From a checkpoint of a small transformer trained on Wikipedia.
Size: 9 layers, width 256, 4 heads of 64, MLP 1536 squared ReLU, vocabulary 8192, 23.9M parameters.
Training: a variant of Adam for these matrices, 180M tokens.
Each number is 200 + 40 x the weight over its row's rms, rounded and kept within 0 to 999. Layers, rows and columns count from 0. The size before them is the row's rms in percent of the matrix's.

# layer 3 MLP up, 1536x256, rms 0.0875, rows 689-694, columns 128-255
048,287,113,170,251,209,209,170,168,203,168,205,191,231,240,218,221,252,180,191,164,155,165,162,214,281,193,207,240,260,198,152,199,137,262,174,154,223,211,152,162,208,161,144,187,277,203,221,217,157,154,232,194,177,164,163,197,211,187,286,181,156,201,281,143,176,246,255,172,253,191,264,242,280,233,180,219,181,221,240,225,244,207,183,188,174,172,155,183,161,182,293,233,203,188,166,218,230,235,206,152,239,280,226,267,217,213,230,271,179,269,304,170,264,272,229,149,134,175,205,128,189,259,96,237,172,157,214,199
048,232,196,176,252,252,237,183,139,193,172,256,172,210,141,176,149,193,185,187,145,181,130,200,190,195,179,220,176,228,209,175,291,219,238,297,199,187,175,249,163,206,207,151,233,238,154,236,153,161,187,274,212,155,269,170,221,180,149,250,174,176,192,187,186,155,142,200,196,177,232,215,256,180,148,239,228,199,189,136,227,188,260,222,167,210,259,276,180,194,132,172,228,176,201,204,225,166,240,231,208,213,217,214,276,244,119,211,244,210,193,226,178,233,206,187,249,226,202,241,208,161,144,220,174,168,146,218,259
098,200,196,201,160,241,234,187,207,146,184,219,155,225,247,176,157,252,235,206,224,268,166,200,168,194,238,226,115,172,223,151,246,143,235,227,191,271,210,222,223,205,229,177,265,176,281,225,191,227,118,209,161,146,217,207,208,192,123,225,168,188,206,241,242,97,193,205,219,164,174,202,149,149,235,162,302,190,205,197,229,229,271,210,152,217,197,294,188,150,289,335,150,223,191,156,158,196,258,163,96,204,276,178,158,169,144,208,265,246,185,180,157,167,217,152,198,240,170,221,204,241,148,207,195,220,281,228,181
117,270,209,251,202,207,247,152,146,282,188,247,167,162,130,230,201,184,241,247,189,162,234,157,173,141,134,202,166,185,133,166,201,205,158,127,146,245,196,241,168,138,211,215,225,100,247,200,185,202,213,202,246,193,189,191,218,197,111,261,229,280,173,209,117,255,281,220,173,226,115,167,183,206,181,152,176,204,214,187,219,255,235,141,165,210,221,161,157,231,226,223,183,128,232,183,239,182,228,211,190,273,215,199,254,165,196,168,271,285,163,218,180,249,203,258,195,248,174,167,180,171,214,148,191,210,169,224,200
094,236,156,213,212,276,189,168,179,216,201,257,200,118,217,150,182,220,229,143,158,218,198,140,229,220,215,143,267,198,166,214,249,228,209,239,296,210,180,156,178,240,207,131,151,218,291,167,98,291,161,163,149,108,256,213,160,183,141,199,154,120,170,218,244,192,226,178,247,219,279,245,140,272,178,140,245,182,198,184,234,238,208,178,201,169,230,208,255,273,217,216,124,188,213,144,228,156,196,189,237,225,197,230,247,214,182,148,250,234,271,285,186,135,238,170,217,217,259,222,245,232,231,190,183,194,168,208,222
098,273,225,182,242,254,204,211,244,263,195,185,143,237,197,112,184,181,206,150,161,126,144,128,230,189,145,190,209,163,175,197,260,252,239,292,138,202,200,190,202,230,141,158,147,201,251,157,182,222,230,151,138,213,271,185,287,200,166,234,213,198,189,192,210,173,216,133,184,241,221,297,147,178,212,191,195,255,179,153,213,104,217,98,154,182,216,153,216,217,222,189,124,219,207,189,219,185,181,201,216,238,234,98,214,223,230,212,305,170,191,290,186,181,165,222,203,222,192,176,183,211,260,161,197,185,178,268,185
# layer 3 MLP down (transposed), 1536x256, rms 0.0729, rows 689-693, columns 128-255
029,152,226,200,219,127,177,128,174,103,203,237,183,136,272,258,231,175,181,285,223,262,217,217,115,227,224,163,203,200,244,228,175,177,151,289,246,195,146,211,145,197,209,158,221,253,208,186,192,179,238,189,250,194,264,247,214,201,220,254,210,204,208,185,161,219,215,198,229,169,155,176,244,207,177,208,165,205,266,250,166,185,156,175,170,190,221,224,133,124,174,250,245,231,196,204,196,161,223,178,206,198,155,177,240,150,242,224,109,174,153,108,65,150,229,144,227,218,222,173,112,178,209,133,163,168,245,272,253
025,154,280,194,224,213,114,222,220,232,252,211,240,191,238,228,189,209,231,207,270,171,207,157,237,179,232,148,210,226,152,256,186,182,189,182,239,187,172,202,244,181,238,165,122,129,210,258,266,186,202,170,150,208,129,282,205,224,196,161,225,218,189,156,191,234,156,200,197,202,193,192,159,198,265,190,164,190,231,203,232,220,139,197,223,210,166,151,185,202,229,185,172,237,152,221,168,278,232,188,198,168,157,201,182,143,221,164,211,180,207,226,164,198,205,226,170,229,230,144,217,225,127,153,271,172,172,243,118
099,187,197,153,203,199,186,185,161,220,175,243,150,159,220,206,201,165,164,176,193,197,225,243,243,230,212,251,178,202,170,199,185,206,195,217,248,201,126,201,206,189,169,243,248,213,197,266,204,162,242,203,190,173,256,341,212,195,233,243,181,188,171,200,157,188,197,222,190,214,230,178,209,211,155,186,257,204,181,190,219,257,266,197,237,250,243,133,192,246,165,197,193,280,125,161,242,270,213,259,225,190,289,250,180,201,201,221,174,287,119,197,211,165,305,267,200,229,195,121,207,205,177,221,205,181,202,232,148
113,219,229,249,131,181,205,158,183,204,181,226,210,130,185,106,228,172,238,244,194,225,247,191,161,188,189,225,215,265,168,229,184,137,94,165,174,224,189,243,141,200,213,196,189,180,190,264,238,233,239,259,218,188,132,156,146,198,178,228,204,201,140,166,107,199,325,289,174,179,187,205,241,250,168,248,172,217,206,170,258,199,213,113,226,237,219,164,184,195,163,245,175,196,207,277,219,219,254,167,208,232,182,204,223,188,236,177,238,208,192,140,174,283,222,210,212,196,211,208,208,134,235,215,203,215,185,224,207
100,175,208,189,212,154,151,170,143,260,205,95,239,289,196,216,176,226,239,155,181,286,174,234,177,227,276,199,203,230,239,181,175,118,126,215,242,200,214,167,220,255,189,164,236,252,187,203,214,158,163,203,196,238,270,316,169,149,208,223,252,234,236,250,198,279,204,207,217,184,195,221,205,153,148,196,131,150,226,275,209,201,158,231,216,218,231,205,188,156,161,176,302,194,242,207,184,238,181,179,175,162,164,205,219,211,187,206,160,142,260,126,227,151,179,171,208,174,207,229,206,218,208,231,244,186,213,201,167